From a checkpoint of a small transformer trained on Wikipedia.
Size: 11 layers, 14M parameters.
Architecture: RMSNorm after each block, rotary positions, no biases in attention or MLP, tied embeddings, normalized queries and keys.
Training: 801M tokens, 5655 steps.
Each number is 128 + 24 x the weight over its row's rms, rounded and kept within 0 to 255. Layers, rows and columns count from 0. Numbers have three digits each. The size before them is the row's rms in percent of the matrix's.

# gate: layer 5 MLP gate, 832x320, rms 0.392, rows 482-581, columns 0-39
# up: layer 5 MLP up, 832x320, rms 0.41, rows 482-581, columns 0-39
# down: layer 5 MLP down (transposed), 832x320, rms 0.103, rows 482-581, columns 0-39
gate482 098:146159165150125123111144141123111154158172103122114115149155142135127125115108126125117141168147134173120128132122135152
up482 099:109143144116099124140101126107104129162125137151091106126138125119119106100130129168085130123116103173146116130104046130
down482 099:125140073153157131115143149117122124112125101157171116089166095096123099121124132115119116132148094139118091125102144150
gate483 095:151170132124180143132158089149093104146106132121131126097096176121103120104155102153122149152121166137119138120126135100
up483 095:112133113143100079164143143088112151138083132123084088166094123133111132148119146116116126117129133162150121131095147113
down483 097:155107116121082107142136118127156145177142102131160115115110144060145099125105116183148160165118125106143119154168107167
gate484 091:129108108130138109130087152106143180108130155098088145102145122124118106139134140151140089137132134129111125116122127118
up484 090:129160123128101117116157126126175089105130133104148116150148191143110134151187132154173142085129091132114094096127154126
down484 096:123101091152212180131132128110127160136104161140149113117136117135170084151134102105128107132134111163172115125129143141
gate485 091:096143141168128117123115126156121127143130141196098133131134091141159129078137092152125117134130125161148134158116137148
up485 088:152151127123098108154106124079167084135133145137141102075120107158122136144087140105136133125159115132149129153136130126
down485 091:100123147114142129167116144154119157125098154116154110121148124128176122186131158102108096103140086115129140126131151141
gate486 097:129190167078120105143143150142133135107132112130117152118101147129119131122129133111136136098158141122144138126149146171
up486 094:128154155150113134122090137137106153156146135127117148100140108130124070139117156113135186116113165164105118118098091137
down486 098:111136106119132161132121105160133089126097147098119139114143140125137122156150145083121131121117069132145140154112160102
gate487 096:158127143110115131149125079135087156132159123110109115151155113095135146141104112099103140127094127141136140109111146134
up487 095:119127104142097107110124107121104132149121135088120142171143084134108124154147175152109093137107144164117103142111080150
down487 098:155101091085119117112149156137134167123126128136121137133118121116099105153169133088135129131085092102153128116128127161
gate488 102:151067115164119116138125162110138140054105142117119174160142090111129114121199138110116156103146112124155130121123146200
up488 098:127113116137145146128167111119130103173137100124103133131107128134126142133097091103139166116105129101114167163145094143
down488 102:165137191114103113140114122138087106145119129094148126128172166170134134134120128131144129119162126110137139128110127106
gate489 094:093089111138126082133127130133122127123157124127176154120139137133140102113120137140104149155167132133152131092060127127
up489 097:101097125132092138109117123190164161137166088070136081108127133145163105137104150144176143164171117145117117136155106159
down489 100:136090120171080119132091107104130158156186126118140172123150141101127119141101124133110140116145123125123164126095116113
gate490 100:160187168128146115119099170125157122137110123112118153112110159152117142152098088149116092141098108113122121113137119112
up490 102:132123111124116122105135153115118135144128138160133153082104079123158150083115111130090093135125173141156192121138153148
down490 099:146164123132141111131122127143115124086099145149115126123133113153115092138135180078181093156125120118117162112158121119
gate491 100:117149148143124118137138118090108120112118145157109128146108142147118112104116101095149167131140095118114177169156158124
up491 097:109104129138121113109108116111102145132167148129147085112135142146094111120106132120175143104149117157099109138130130185
down491 100:109158139142138136142083121115141055141149146141151138140122137101126139152131088106101127146109156158110081191089138112
gate492 102:130135155148123118125133159159154128082158163111117128163146150139131137121197101142124139137101135163115148145151127128
up492 105:132135141127093159116092156106126159136131154132132128103154137068122116134127122140156127146102096084134133134082147155
down492 103:099149120154133146134135153084109119162137093107138132150131151178158154109078127115074088169116182119108160103173138159
gate493 101:139124110150177105111115143114161155097101128138113141100164138088173115167150084114191107144112095138103168095119111083
up493 102:154129129130151104083128130129149076149149185146099149108104140114185116113177120133102174122138106127149149101168123120
down493 102:127122139157097088131098157148124098154133126205121128146151177130132129181149105107127144089084164147140110134131083106
gate494 102:109096135137143104103143123175110125147136132153113145100153097140134159106104108126102074118164141118103104142123096150
up494 099:133147124154127102154126093132146117112149160137152105148109124114113143121114127125177127133101112144107091141125130150
down494 100:113137161160130128136103162139127118133129136146047137121126151104115139141096119110147136131136123087103127124127112162
gate495 095:129100134154100079144172145166152141141145117113114155110146157090131133145109161153153124134101107084100173143135135103
up495 092:102170122131136113085144110112112146118116132119157150166103142133108143155157125151094130144125131134116093105152164102
down495 096:119131111129154145140084092136126127143149114093126130095103186072124125144122106120139096117135117148133130101122073161
gate496 101:153141145117122112140139137115106114157101086125102139130107129134143137156107174168143086129147116146051150110078165105
up496 098:106115118125182130073131145148103152185132126096112155140124140145162085125173113145125126160134116102110125166128119099
down496 100:093108081118121113113162108109132108135121103110124138142123112129130152113105147113071099132144100113142091161099093130
gate497 098:103132104134165135154100143122111145136107112113112129127108098149119130136091043105100118141155105166149139168176116139
up497 099:124166141127133103104116080123158164106110129158119062092102142101139114101133193158123109124160151141131145081108122151
down497 097:146136081130132107078121152147134106129129097169090132155136125152126137109140134107146090143128117156116149126140134117
gate498 097:122146174141102120116136134113157126138155095083122131113121136170107096155135142141129123140168086124100167140136155146
up498 096:128124165112136176123091147122171120105119147097144117152127098125113044104141137134095160089153077164106116128105090105
down498 093:108129153141180102127113129125138098114116151132166091113100135119140102152167158117132107117125116129171135149161114116
gate499 098:110113126085144160118136159089148136121169120132166151129116101131117095128125115100152150115144107114129169155131125077
up499 099:121111128109139134119110095102151122129151134158121130092130127085109117149118124121106124103145169137080189070150145142
down499 098:131119111098115130115128117149122150199130106116117153156131125125135168116166166103147141162073139127136122072087150128
gate500 102:122115118087141139108153184141102111121144147122121115134119123156142128131089135180073152115188118147103138103101147168
up500 102:096103112133150125150129093110113144157116106148143117149109146167164108122078098134122129112162137131100102114121134130
down500 107:103072137121135115140123137106130169087112110146151144120096190136125108137128150126151129149113127128117119121132148156
gate501 101:099174157100115132121186127122124142118094137101122149101124136129171141127110138146121136062138139138117116122155071129
up501 094:128098154107100081086111106128070123095151140137161107133138126110120139110126154110142131133148082122202124139145122085
down501 099:113109180114093133154128126137140167131098129086160090104098119135102115124120087100155119164164152161114126123151117125
gate502 100:163143162109121167098119145106113099135126120086161173094152174165131109107159146093118113103136119123153123147125169128
up502 107:098107092120167055091147133148091128110146144105139157147096100178114125132132133117132162122081115132087183137105148136
down502 098:126125145179128121135093198142085136130115197143123145141094150150151148165147084129129146115107109142095118091113124153
gate503 097:125107133083120135121149094165102125140121099098150124123132180157142112182114149147101152094153125161126121124109113124
up503 098:121113129139120062124116158124147153124131139123113126159142124150120143098152118096122142098104140123114162157144151150
down503 098:164133095156132150092118129187153124128110126147156129091113117133167139168096134148127078136105100160089113132104131123
gate504 103:120147177133113133147106128092093094168124132182134126172123107096140122103124126099119119115163113129105111123154154123
up504 105:187153088113157151133177168123128108095126126149107138125185124148128163080092125146075104111150148131147121144149130132
down504 099:103106165149107161141137167109116169131136138083095146164133134142153100097128166173110119134150111114161117103144159158
gate505 107:127106129140149145135147133112132100139123119118099137124138102094140133157102131103109109085108136134096068153126121160
up505 102:092129133090086122060111125156192096113132126114094144134109163192155107100137097126129134128142077125133153130144115132
down505 108:092104088149140110119142134128135102133136145123161146128150125112120104132139099091180089152115158089066158122126153139
gate506 098:106106098153168092161110108140092093141194110111143162134070133131147127110139082148130136116103122097104138115133144141
up506 097:085143115123125163149131183113113118136124171145121123142119124112181133110132078171137100177118107147107135130103134139
down506 095:100123116115108116135110155155154159126147099134134118139129135094068154104095126146099129139171147096144119109103153098
gate507 099:114089148099150127137141188109176097159119130132081096122107133131101127112107130095111122091096125136110093146128160099
up507 094:101119154130135138123130150124096179116126119112148132122149138160070091182192111106156118100138103130163150150176140109
down507 098:153138100091109167174117142136129142147174133143079123111089146125096148166162138143153138111105116122104138098148147120
gate508 103:105090149115156111139105148117144118159167120144112128094101109151155136160132145105132121124149156169121126103119094119
up508 101:128115099179113132126128088171160127141101176144167179091146145129080133177134119149098141090090128135154107113130148101
down508 104:134144140161181154155146110097133116144123131090117147150116112118124128130149133124127128084131102138122132162108171161
gate509 104:135139155095141143104124141087135120095137111135123139176151068137081158130142154113136171125116104114091111133120076147
up509 103:120148143149095105181139117134107144118083145118088103127085132117089171159135143139135103073156126128095113122113098105
down509 100:141149158121176075180121092125095125127127162131164120135138126133145143136094167044110153151176101132145148136111151112
gate510 104:162131124144120107146135132116122167107144152129144126148127083139121177116126179089106149138172127133168145146117124149
up510 103:149143136115147146125160161113126123094126120148129106135100145082095121138113122157139141113114150143131129139132122131
down510 100:159124132142131168134097126115137108107132152153153135176126149137116120125085139124173125107116153171124128178119091136
gate511 101:121121105100114113166141107160108155113198114133094103103152123136104134134145085133155092126150115116111123143136126116
up511 105:129108156140156161072119116141164130171144139144150154102088129159117186143088147147138156120118135127111137106131122116
down511 107:148167118128112136105102116129098111148147135140089120131134125106106125127135098166163158106125109106117086114108127091
gate512 103:116148161107110124166172112124108150089185141143134128140101160145132132149122161089127129131152098127144095130119119139
up512 102:100118134143089142119171150140103154095132113145136128125121139116090146149129108109108144112132139126136126130122167135
down512 101:123124155122153135119126092141085101145118154117098123148123128114102123114132135159062153101091165114082085095083121129
gate513 100:107135149051153156098165092126154101122074165106153146151115129089145104136152096155148130153074131132141153115160142127
up513 096:123132125117135132081143137112038097106151117152126155125133140149148104167120136148079133146098126123152148139185173109
down513 097:137156129126124148179098140107115117134099131127212120133126158124102133096152164089125118147134099104134107140110142146
gate514 103:157105091138135111101094094164123124113127105111126120141100099128184123082124089114084125098112112150130163082144116161
up514 106:101158090133147078138144142137112158134105136133123125104095112125158148107152125134181111153085135153126156154112139075
down514 102:129127115118111144103147127131120081110192133145125133145116094165142153133157145143144101100111103129110113101134149142
gate515 098:124090113123166093172115106146125151119128162127113169159093195135104111100126100174111150124116140132103164116101127121
up515 098:161116107073121128164086125121155134098150146153175154126111108150082123142144092168136171154111112109122130140118155135
down515 097:157113169130166116148113109151093116134139109149136121115177132103082120143173150075132131140096104163140129163060106124
gate516 101:148152132136150152104145110123096080138108115114137123121106162116162123100112143125147117117123087106127141152117115121
up516 105:132155103137135132095152118095084108130111159150183111112136143125147112123122146165094118130138118157106188122161081136
down516 104:091116160116147128133124094123078091159067144116140140157120145118190122123195106142154156110136140117139143137121150119
gate517 104:155098066110107135112162129091137144130162147120129118134115130108112113096150083095061168157117103127129162147086144102
up517 099:130119131111086084121132171158101114147127109136122085129134126153132110168128144146141139070147138103130158133165125168
down517 100:146138160135125143112127114138101142130135126127120152147086144134122112087180095152104163110097114105121117172117102100
gate518 108:151084131143125144120126141073124117164086135144127128137091093095090128080150111084125077114168145117116115102093097113
up518 103:136113127095129112125122122169134090115101104094155116139135101104102064130141113128126124129156154099133096121155171098
down518 097:156098071149125149091107128156119132136153125174092111111082199149140114123136109125109131117145103127125097122093129162
gate519 098:105144146178148114127124062106142063093110101126053185166118151092146148105157143180100129110130094156114075116133136120
up519 097:136155154125133133108122157149139177107118140150175107134119144129102154161102144144119165113180113103118123148136115144
down519 098:113145146140123133120120167129153116156153148110135116109170117128108186149156130160089133159095126150068153100091117103
gate520 093:119166129101137135103134166145122177135159124128100136139097124108161134108148111155139125123113094147145135089173122135
up520 096:120137136141106110121167079201143155069143113099132124101133097152161066131078119115118109132120158113111133144105127149
down520 094:122135109074108133176149163038134100161116123151112133125112134097126110115108125120126153098143126149137115113099091107
gate521 098:159118154136119146168097112131137086125153108097146172107103105133111154163116150103102097124118125128113149117146132160
up521 105:191136147110100095151137125140121160139142096157148142073165098125108109158175148097111133153084133124115167170135118168
down521 107:109099176142148104132109139132121159142171140115148113133127125190132174112160169168111115195133125154137108157136137095
gate522 098:119134089125139096163112129117090172140152150095130107111126117131117127084074124174116118101128103102150074154106115166
up522 097:119123130135086158144162147171141173141071103121135167092110146092127093112119126131100178097130162155101113120144137098
down522 098:119093096074077147090152130121141095143117142140121106138179096103166134119106127122138161133143162118135128109130121131
gate523 100:168097148180110107116144149112150127133149140108174113165138169147143172118098126173125124126101111109118076120119155123
up523 104:125169174162150161123153086143141097107149150078140105138136111149106084180116142120111138122139133096136126109132144130
down523 103:115155108179109155136137088124109167159155097143104141155126091163140146114139113111136143131104139138144119111150122142
gate524 102:124102092138111191137126113169163134145116149153095153134131162150146086107142152093139138137137143137127148102125156104
up524 099:127125142138136105138110148140151096105138138101136131139148130095108162152112111137139109193088153125128115123125155108
down524 104:126193154152100131166160104175117120126118147139139160115139122100127120119150120135161141135151111140119133125086124149
gate525 097:098102117114150111130136109123161143107124100187116138125084095099104117105112122108141131106132126118142148126111122123
up525 097:164141140119144151143098096125114148148110141087151147176079130166095142164162135155134096116140126129126084126172107145
down525 097:130114127141100091121119112136111116138163100148095171125129123091141145112141119124076127152080103104124158119137082108
gate526 098:162145115127149129112152119115151158103110117106191107152127118117123121128147131166129139087105121154161137119116091155
up526 101:151138119113161130093145128138114154130151120116082171165096098116149087118166118105134116142118102132103192148135131146
down526 095:141158102098070144143138138116117130059074150152134089165156153123162154129151098122110155126129140142120141116106108122
gate527 098:115110082147115111133150162062156156113155121138151137140122138135111136125116096134133107138165113124123145123120090127
up527 099:140107103134111148123166110121079113114141100104123124131109132138130144131098143130138168155090126145108131072124103149
down527 096:158117116120125101117132153123106145124105141133126103128081106143081150132106129087145132137139128142137136091098146147
gate528 095:167141087121144115133129143132133146114141108128114190163147102093122154109138092184119096088129109139140157135095119128
up528 097:097120104127138149133162105130137163114140103126138118149144086140113100144116114107114177186149119182172134118091113139
down528 098:137108116123135143125070120118136157143076108132132091087098141121119141117104117117119117107105070107101112105146145189
gate529 100:106116158107141134118075104152123137125123173102136111146117143157095167107128156104135138156133146129156126132107121096
up529 099:129111094143176085129128159141121098123076110168145101139096146159092135113124131151144173069100157129097118135094076117
down529 099:088169164112103146132144131136165125116142146131137093165104159099132097095113124098137144124092137101124115114153145103
gate530 103:096069111124116136184098147143125114150142105127129096103133110111121115156112122134103136131143131135135155124145128159
up530 098:152174117135152099111164124149124168107114126114123110172134120140149147090113089164140120125119158097112119184103130107
down530 098:109155139137133093092168183070118119083134090130116117108125166149173116167118125153129108075151102121135097108175136098
gate531 094:085131145117175128209136103162085142155110143107111152131060098157126129132127149130119145142153133142113050148134117137
up531 093:141129165090118103129122121127122145136145158142150126093158129151115111103120132084098109109132110145162165149129119087
down531 098:151139100152093075088124141126125176138102133169136102150142171113106089142128134117077123138128137128120128121122131113
gate532 102:095171156131111119127143136129127155137104102134103147129131144141141109111142100114114117120134143100123123090084167097
up532 105:108137164194086153140126128119104178131088168144129119137120158165140158170143108134134139158125100118116158136104114140
down532 100:129115159118131114138144141143156142140129107125120171187121127115130130142117133117171126126133089147116117112117160160
gate533 095:119116144089109051164134105126131176099163135155091135152150160142128118105157139124109085111132141109125157157125108129
up533 097:134067134186141109128123132079102149146148138139117087147135108104149127150132089126137159197125141090098094123149122060
down533 101:112092168123126106146135163160115105113158125162121085117111124142109091099114162168138111125107147097111127095144095163
gate534 098:124116115182152083127140119136142156079178134150126112163107162111133157139112160126118119096141140100128142116149116127
up534 100:155134167107151126156096129162117132121115191134137114140113088145162153091126119140134134127123128106133090140149141135
down534 100:135156114169144096112141177144142134135109105139147110108132098148179141151101132133128136110167102120129090109098133131
gate535 104:100115142129147105123148157119115127118105120112139139091116113110123132096132125088116125141157147132125092104151138156
up535 101:125130132144170143103124136124122129113134098132130127087105127100129154101137127159125176147106126116158132135128173122
down535 102:141168117115117117175126113100165111178153133160123130183157110113130133128113110122129068121103128143110100134117137133
gate536 101:139118179127178138110082142192127093111177119154152101139131125136119134132142146125131122091150152129161160157147067128
up536 100:137127129167120115124149133133091111146118108121116106108123115110112139145126080124108145148173147147104134106120177146
down536 099:177116146094139107138133099161082146164130100136131151104139147137134081155153160116095101154080120182145155137141160100
gate537 104:120150133114107137109124161104164123173115118092175144125133107123131098169122115143144111112153135150100144114139123155
up537 097:120132165129109131170139147136153112141107143156133180155128119123176137119105114137123128126152126110132121092149133087
down537 094:097121173115118146169103123136115116128110115097196113118096094109124126099121179137162107163134158153119115096115133136
gate538 097:123104144119117139119143149118116112103134171090121126130116147108173105103139114098095115115117195088129106109136103100
up538 100:136151137123114102130086163176155130107117103155094110123136125107127127143109151083139116079136111145095108118155155134
down538 101:123150144114121139118079171092103101129140133150184160130152088141125136119093120149081131154138121139098187122151102148
gate539 099:112105103094136133144142107155127115148127125159140140145159093114131138145121115085132158128137135141126141166133135159
up539 100:103127125093181159120056150113143105129151125104109176187146126103151135133118156081115141147116121138143100107111141113
down539 102:103119163145112138123156112195144132124139100150149154129146111111144128142117101150126116112125142090129118141114171130
gate540 099:111096164145138106112134060123108127104121130164087128138145110095141106143095168097114171115100152141124137143112119095
up540 102:115109134135127107141141126128144150075116074161106165165143082115093111116104116126118157147102122123111134170110141099
down540 101:145145142103135180087167169113137124115123149132124113133119147114126099108192146145166127109119095107132109101114145148
gate541 098:113170126129136102107124093112133128108143137135201150099163113110132151130149092123126111144115135167103110096123082100
up541 103:167163097115151120104137099135146148133135153157114089133142133132138114128154106125170128125146121103108115160113102117
down541 103:153138112139113125095115106133130175093203112119176123108104117155153170148144121120136156088137119172103203104116096116
gate542 099:128153170145133134139152121139126130103122157125130122166143103102145141174148145165117129151135117094130096128136122105
up542 104:152145170196098142095184157144179111158147102130149120094138125097125099141154131169166118093112151168129176089095123146
down542 098:113130150104156149129108142143110158145143117107134129147097138148118101086128128109122106181102163126133112116112131116
gate543 098:111139145137092074169139086120163109108119119156158103093069147128135136184086137120118126105136101175121120128119124132
up543 093:104130124137150099172108128128150140133132078109161120143120108121134112137110111116146101141120124123139092096122101059
down543 100:118120124127103148118129129104146140112162156107151162109152153115166138089153139147135111160100115107118116114117118111
gate544 101:119131114132140127115115113110073108143096148116099114128174119121145180167114122110127097102129144130154098123101097099
up544 101:145135131129092124140120143103145135135143129086135140178082138115137126103064125111149128129142133151114151084146117085
down544 104:134180146128122132129131134119118132125095124105161137135123103104121141149142103098116122094198127146163081144160144135
gate545 100:187095140184104113178113133164132127146170144123116149138132123129111110138152148145116118100150157111135115113157090102
up545 098:151110139133153155128107119099109111113084125142110103129111102108130091098142120080143100111158103160112105142171170123
down545 104:122105165140127124122131121119146125153073144091120113121109164119126105138127123100097160125140139158134147173123126147
gate546 099:151142133147134132111143092128145095099145160111122129106132087126160120106088132106106126165117115147167156119121134146
up546 099:124145131143105085138080166113109106143153103140101099100113139111171157157141142112103134110118144086135122161081131081
down546 096:135089147148108157112132129109145098148111081102095141121164122112155131120115112132144132137108159133126097149157125123
gate547 100:231101135104132128116121147142165096152124125171061199122093133064112124173109108128105100106079119156134104177135125112
up547 101:162106109086171119108164113116182110125122130142132128106118184107092131135087136130071111132167136162141104164168136151
down547 103:105147162132136102139102166104114103126125111117127094148121079165103082152152147167119120108110086141116099149186126128
gate548 099:123208152170122110107079105110125104056143114163103172123109117089145103197121135100118151132115111139133127135123105124
up548 097:113189159145158157094110152166107113081142147119102122101105132085117113124144144135113146139125130136144123146122136111
down548 099:174163169133110161127121103081138100140127102144114147162134104134156152129142114158137107147149127083136103111105160150
gate549 098:178109136097126132131112141129123104103143100158147144164109131110177058110079116151174135151083182121118178137157116127
up549 092:161111120154164145142092149145123119137157121176113091134140138090101121163138130099120152133145139109125163135157114100
down549 095:119088173145115100122140148120125145129106132108149108123123122140147103124136121147095120115132159138082133142118109093
gate550 095:091136140130104108186158114140121114134116169148060126122171179110093130114110134166102090158134098087163096100113120127
up550 093:133128204113179147109135173114139141120170182142137129128134134106088105093131151112088145123148146174105123112102099123
down550 096:112156087091078140083132088104183123117151113123088157098102126140123096073143159159157116132113162129102163153143126085
gate551 102:133125142144142113172088182112155135095129174133099107114094156167135137124141111130116157091178135169143126101148138155
up551 102:138126132111142094125083098150139110073109151110143142123145133131121122113144134110189133125161135150111144103112145114
down551 104:135152089161114115143116092124108127142149158124073084129116129139155156134098139131102125104131101127155162177118135134
gate552 103:127101154118094138127137131139123095113115087109143135133119094102121102136117194154131106166151101129117174063092136157
up552 106:084075140092113144099113138092138200129144111136151104132076123147125128107136104137099086105138113130115126152093179147
down552 102:100104134096074157132062163102138133148174143136117117143120151141126159074101147115123138147114169115102139138132122097
gate553 096:149093133091101127140143163117110114115140117103128144092105152138110088128145166134166143056097118155141139118151132176
up553 100:158105111142094109099118141157141151095164095096143125144130096161117121125110083142075138145074110091127137113118143165
down553 098:102126110174113141141118106152116109117155095119079134094172130121126143085122103113138069129123129145124138127120128146
gate554 108:156144138070162129136107129131111156125118152125122161092145146115158126130107093143126131146139170085134150122173132158
up554 107:139167174129150146148097113105120163137133134171110143139143153096125153103143142110122091141133097115139148148187149154
down554 101:113156120121119136143111125113124128175176113098091113124118179117116128158088132168164170165091153148131134157125037119
gate555 100:091079113194130115103103106148143154077148146144175149114119123145128123129103123135069148130120124084117110158138125146
up555 098:121110101100144149110131108090115174088142102139147165113114150183156113096092122141153169126086184147104100147130138149
down555 098:087109136109133141121106185082104118151115126085101126112182153115116113156127135134143147092123123154129185116099089142
gate556 100:126148141143143130139132143166112119099112131122131144124104166143156111110109080137110112164100116127095102147145116138
up556 104:151151117178123114164055121076122136146146127181121113138101141127165134134157100118130123155150127107107125135111139131
down556 104:063079164137113126148085148148178146168133131108126107133159131138080074165120126091133131124146138119127134132144152107
gate557 101:074143108097125116136165137143132112128171118092117125144175143156097121153148096136114138116110115092096143120143103137
up557 099:132156152149105102096163126117150150077128143086162150177135178118129156094122157144155158167124145138160122117137129123
down557 100:150171139128138124125155137109116098172098146101142130143138178102134155114108136132182111108146098150123135131149133129
gate558 097:112159120127123136174157124084126142147098144177129120120094120124045086144117155162145136097127102142142117142125169156
up558 098:112113177148131091162150111131137102132121149076131136101113153152110118078133107110113165157108155138132149126121159114
down558 102:086129160094142151134111139110142125119096155141150132149102119104115098134091152123113136167135097134185101131151168117
gate559 103:106098079121109139139098122181142131162204121157159131116100131089127156109118114110162150086089133074177113135184141099
up559 105:135135126083107104136114077131089136118130123134073122128151119122156096135143130136134120152167122082094124137122154145
down559 100:121087157145186132137111106105141165124105103080150135152136144123127126111111097138127152124153136122165132112132138148
gate560 097:128108167117122106144154136132149103125106141114105151140136163119114067156122152081098151109160103098132097144058144126
up560 097:073150131131145115114148135108127140144088124124113124118171149115154121135093146106157157147133138083144104165103150099
down560 098:146157130099129139144133141133155136121111132121131104135114137126123128145159112113163130140097128142136124122144127113
gate561 096:154140098159119141135103136140127158167080087122118097123149140135144099121132136146160141109173115131139141105160128146
up561 100:089127120173153126123129137146120156162117114085158125145116119114121153101133095163121095140092124171103068159097158150
down561 097:131174121104097163125142136116162097118157152143149104141118141136145127142124106138137155132147122163133117154130105109
gate562 097:108131136138087085127161100132107147137114104122131118115130140159121099138085167106109128146085144128118117141110136102
up562 096:118091136168115125128132105110128076107161119124122139161088129143106167122157152124182147138105111149150145103121142187
down562 091:137132142125213138101146125155145153175126128134118158109143146103101123133136109121083148169109128097061127125163151137
gate563 098:123088106102090103146141114090118104126104140142134103141147112139160111117139117125123119135131114142103096120128163131
up563 102:116114063099123121122124076139165155129185106094144110114132129077131145133151116155131113148096165099157133110121109136
down563 099:154091128107148121120141122107101117142150154088101162126113127170176127123147129123126145141115122158125153132136118130
gate564 102:099159122140140152164156129086124101099112164159144143185087092146079148150148137127123093143143167148100149124113135145
up564 104:136153157089129120139104125089089145109124124128137101127121119127111115138116096109042177165068141147131147159131185100
down564 100:125144148106131148161109123147092149112105113101098083101145145164149091101164139161104108119113121127203152132098125140
gate565 100:118159142137093108147146097104101123114138142126099114109104140144162136118118114142115134137096118105128107134164116109
up565 100:129156107128144136114144150094111152113115129137113146083124076115128132134161130153126111123138088133149122092109099144
down565 099:121126126164134101089106115128136122098100107095141153147153130135146134193115090125148174131112149146160128116108137163
gate566 095:136114143105139130158081151149114144128144122132170126143135136106158085167117110151106147100100130103135114110086139138
up566 098:167139092146109123106122124135106106088155149168129143139092149152111121094152145109114139116144153129085146162100123138
down566 103:125153171150128159121150142123126143147145130126117111120134113128115140127127063144077120133128147141133121124171148146
gate567 097:142120104145127104113105116136130118120168157169158120145145109116146146129129125118104129104164140142109131102098141109
up567 097:174112110112092180126112132134111116129119113100088124139133105131134100139116090135116133117140142105120114115135124155
down567 096:125134129153118120146142102169122092091146106120131069129121105091108121130117120132114122123119105099169164149156113147
gate568 098:160099120163142143103134185136086109123141116110147135154121125152165139097131142089163167134157153087153151114125176124
up568 099:133103134118104102129081120164097089114112084167116105129136115081132112110116155130067109084098133127144121108130124127
down568 100:168138132102141091147145136132122102159089148117118135131098100090118098170116146146121111096080129119101143144114158151
gate569 099:143156141139099091097147110098102145094141094104135150125143163158126125120124139115119107176113139086145148140141164119
up569 095:078146126125106090130178127153183114130127103135124119115144113149141118087173131140122120130098116119086162109127090107
down569 097:123115117126131097073125104111097154116133075125143159123097122157136149112100141149089134176108130125139120149113144119
gate570 102:145126100093087130151129137137140162117164099152183126164102140118089133093113140092139133144112103132140146117130100102
up570 107:113158139115130144147136122124139123150140147057136126165122117181133110100085105099146105086155130127137100138163125095
down570 105:146089097107132142147135176151176123116114125142105153127145135155113099147123161103136136076119129116149095148135105176
gate571 097:119129153162100140105144132128102095106163157123121097158074105136127146110124164129131130106094125166113166114143079134
up571 100:101137099085118114115165112107146106152131087160148102176122143125144110125073097126099139145132145150149100134111123142
down571 099:178165163130158177100144139132131135106165123124112187127124114158121097137146094146085121128143100118104106116062136108
gate572 099:107159126147111123127096200105167146139104150155123126129095133135157136085118097121129123128095099157120111162122117151
up572 101:121127140188126135155118131177160141149128155103086099145123121089131108139143120114089121107093108146116115135102142115
down572 105:098125169156155150124168160126120140085139096130123123125069156128131141146154073064143132099103125148127151112109130162
gate573 099:085092102129142147110106171130138095126145103108102096145119120122169114143130127131126175128087170117149133113126120166
up573 103:129129108128152120113143099136101126122125139148126073154124093132103142120130132109135135136082153103114143130136108136
down573 102:112106082129133153110154147086155138104133155149123098154136149137123098141115140124118140114114139158147065122166118126
gate574 104:133127124105119155137128147113127112149128134168116080128142121129121140185146132177126151137130110128130143085124121120
up574 103:148100116052120140100099119161121098101137131126161131138120137165071157115085151136115125139148143105164179131103163151
down574 105:123135099134132129147119186127141112154145137086136142101155127159143159101108125113168084132103157136107122115100131161
gate575 100:114143137123170127150127150187131099139127125120176163131119124151166149144139123166099131126124176124114134135187125105
up575 102:125131133122135168101132162130134144154152151174114109138101109127169092158124145131127175145096113136154129127092092136
down575 103:135142159147156108157124132144179113107147110114113118173178148136141136083122129136116156149110110169102146127113182106
gate576 096:111107094116124112143160060128129088120125105152139153142133104098152122112092110089122125131093149128130154123156106152
up576 098:123137135106141120119145142139136124103112184150130097163141097120140102146169175115108151136101158173104087099072150119
down576 095:131088092187128111109125122157135117172149100101120120112148110113177079146142142108135168132163117146136109144141128150
gate577 099:128147157087117131174095146117158170146122165147124117139145129132147085136112133123087113207184139124141129118134125165
up577 097:147165151162147148139062118118158120141149135104144102181139114144192066155153140158072129142114122095156130149121139103
down577 100:170131126128139121165110143135169163141098164102142117115109132122173121098145120119128168144145062131157147145102146127
gate578 094:113159136093100156123140105102117159137100100102132141082155097130092101114098117160177146129135097158122171123120088169
up578 098:113152137134090087117138107118164152131100082083089147123159115144167133146100093102115134103125147092149136144095124126
down578 099:133103122116118121123112126112089148107152108096139172077138127099175074136122142106154182137096134171124128120118143162
gate579 102:113095124121133121115124132188117130148114122098136156145141117132124158133145092121135124142170115134134128135140063138
up579 103:098116114151120122103153157113125134089108174109151128144102109108086148092138137098107103107127120136142127133122117127
down579 099:143136158157117109148138111103151092144127099136133105124125098117144145131105131135119148148143123089111106107143111124
gate580 095:106129170140129169101134083147124170133118161156127126105153160121161105138124108115102128128136129153149174116180124186
up580 096:091141099124163156143159139154164177117148114115102125132095138121150119163144143150132109126112120130154135119122079164
down580 095:116127115115126095075133146123110113145113128126105102101163122121168134144092136112116104163119149157136142156112097063
gate581 103:089119113085136159149184141098120116120134149159123132157135136156111138141164162097116123141114055180100140155166156148
up581 105:106158105137098145141140120138091099137145116145095141173115114117151142154126161124080167125113140130116111121137117089
down581 100:135118124097148154127160153127150159124194120137120135102130106128107125151148108120112134134124130197122106131177156107